Weights of a small transformer language model: vocabulary 2048.
Each number is 200 + 20 x the weight over its row's rms, rounded and kept within 0 to 999. Layers, rows and columns count from 0. The size before them is the row's rms in percent of the matrix's.

# up: layer 2 MLP up, 256x64, rms 0.162, rows 76-86, columns 0-63
# down: layer 2 MLP down (transposed), 256x64, rms 0.108, rows 76-85, columns 0-63
up76,080,197,219,201,214,194,224,196,172,179,193,197,242,208,176,187,176,195,192,156,195,190,185,221,205,192,186,222,193,203,200,219,189,192,198,204,208,202,141,206,236,251,199,236,188,180,213,232,207,225,184,210,217,206,219,194,185,192,197,211,182,161,190,236,200
down76,103,178,211,176,193,183,179,219,218,186,170,233,147,195,204,228,181,184,203,203,238,204,207,224,193,235,210,209,194,229,216,200,224,221,212,174,210,184,227,211,168,189,180,168,201,198,209,162,197,189,221,225,193,189,179,190,195,216,212,171,202,209,204,231,177
up77,105,245,180,205,191,183,221,186,185,207,225,227,175,185,208,181,213,173,200,195,214,225,201,208,199,192,191,226,167,201,223,226,203,159,182,190,201,204,200,182,245,183,166,183,165,179,220,186,172,202,188,207,201,229,230,224,176,202,195,226,200,205,194,217,232
down77,098,160,215,202,204,218,178,205,210,207,240,195,186,204,192,187,224,197,218,194,195,166,221,180,245,208,191,190,182,150,211,152,185,208,193,183,194,191,205,173,208,197,183,190,195,236,208,218,206,206,210,209,207,194,220,214,176,226,218,190,226,211,155,233,185
up78,092,194,177,194,198,205,167,187,237,194,195,230,212,180,197,202,217,185,212,175,165,187,195,190,204,194,185,208,221,237,193,186,228,194,203,225,194,190,240,208,192,177,214,237,188,211,203,185,176,235,216,180,202,207,202,180,179,203,262,185,180,172,227,219,192
down78,095,223,208,237,199,169,195,207,224,169,210,187,205,189,221,175,184,220,211,219,204,189,229,217,176,211,222,184,169,177,179,216,221,168,175,203,206,224,183,208,200,223,198,196,215,210,194,242,237,183,190,203,222,194,173,178,199,178,148,216,207,220,179,203,202
up79,102,196,190,215,185,163,185,169,198,198,219,177,211,166,199,172,182,189,157,226,240,234,190,195,213,179,212,206,177,181,204,225,204,212,215,215,202,206,204,194,243,228,248,206,220,176,208,203,213,185,215,197,225,183,201,205,169,171,187,191,196,208,219,188,216
down79,097,211,204,203,158,202,184,190,177,214,203,195,186,203,218,177,189,196,161,203,222,206,188,205,224,197,210,231,195,226,183,227,174,195,192,192,174,182,192,199,212,227,244,250,216,190,189,197,190,181,205,186,225,208,248,199,202,197,187,172,243,223,184,172,201
up80,106,204,190,160,186,200,225,190,230,189,203,213,195,207,211,177,185,193,191,216,200,193,229,200,199,190,179,210,148,209,209,211,170,200,209,213,188,218,195,205,199,175,213,212,183,157,232,198,149,232,212,205,219,233,227,191,231,186,229,234,198,179,200,211,180
down80,098,204,188,189,171,166,208,197,153,240,204,198,200,178,195,212,203,174,221,215,216,201,193,191,195,211,210,198,223,177,205,172,247,205,208,174,225,218,185,211,214,195,174,185,223,187,208,206,239,178,192,183,198,212,199,187,243,226,176,179,208,212,160,190,222
up81,093,198,175,187,213,219,203,211,207,204,211,196,221,180,216,171,191,198,205,165,198,200,178,200,172,222,184,169,198,174,205,160,214,160,231,217,213,198,196,191,206,225,224,189,238,208,175,212,176,218,198,188,192,235,201,152,235,225,214,198,222,187,224,189,223
down81,113,219,223,195,235,195,205,216,167,182,151,208,218,201,221,213,210,184,192,205,225,222,227,164,215,187,171,193,202,216,212,181,206,230,206,180,202,176,202,172,174,186,196,212,165,247,212,169,182,177,223,188,222,193,212,173,174,185,207,195,192,219,196,206,194
up82,105,246,179,187,196,245,171,180,222,185,217,211,190,198,197,208,171,209,190,178,163,219,167,152,218,226,200,155,214,226,217,184,204,202,215,213,185,225,206,189,195,178,221,231,189,189,200,195,199,225,188,200,215,193,169,216,221,206,213,196,218,195,190,186,194
down82,108,151,194,218,194,206,194,185,209,195,204,166,198,218,224,218,203,189,196,233,159,191,257,210,219,184,189,199,214,195,170,221,217,198,188,240,199,179,188,219,167,214,189,187,210,216,226,190,199,218,198,188,208,193,218,199,169,213,202,235,182,198,204,206,153
up83,098,222,181,191,216,205,229,215,197,210,198,237,204,218,158,176,187,210,192,215,220,198,162,191,220,185,186,218,217,194,210,200,207,198,167,223,193,205,222,163,180,161,203,188,168,187,174,203,228,175,215,205,228,210,229,180,237,214,198,188,226,191,170,194,217
down83,099,193,191,207,182,180,181,168,202,186,180,166,185,182,229,225,217,231,200,196,209,193,229,181,179,181,205,207,185,187,190,200,193,199,207,165,218,148,201,231,212,227,197,212,245,189,184,241,193,209,225,180,233,195,182,211,179,205,202,208,189,214,227,186,223
up84,115,213,187,220,199,229,199,214,165,232,230,187,180,177,201,238,202,216,215,183,184,233,211,208,208,198,206,212,211,219,184,180,171,202,217,211,180,217,219,218,212,185,189,194,167,201,224,216,154,200,189,204,180,202,166,175,167,244,224,185,192,182,220,180,191
down84,094,194,225,233,178,203,215,194,215,190,182,216,206,198,206,222,180,201,216,206,224,200,176,190,186,198,222,210,205,208,186,187,182,169,211,166,208,165,221,222,186,152,183,192,182,180,192,194,239,203,215,147,192,213,246,217,220,188,196,206,204,177,198,231,223
up85,088,180,179,188,217,191,170,186,179,190,218,200,176,237,219,230,175,180,206,228,221,206,179,207,201,206,206,232,184,181,210,157,217,220,216,188,216,191,216,215,220,180,221,219,199,182,185,213,181,223,211,187,214,198,168,188,196,164,204,188,261,201,214,176,205
down85,118,203,216,182,225,193,204,198,175,190,189,199,198,193,211,215,194,224,215,166,204,185,219,175,215,204,217,176,206,232,177,217,207,203,207,196,185,219,193,171,143,208,210,162,189,230,191,227,222,180,194,236,228,177,235,203,230,223,176,222,171,204,188,210,206
up86,092,220,178,184,198,200,222,193,186,193,246,199,223,217,218,172,208,199,231,226,218,204,199,206,202,180,202,195,211,192,205,215,219,186,204,177,175,192,219,185,219,229,203,181,188,161,241,208,177,236,178,235,188,170,184,197,172,242,192,169,184,197,186,206,181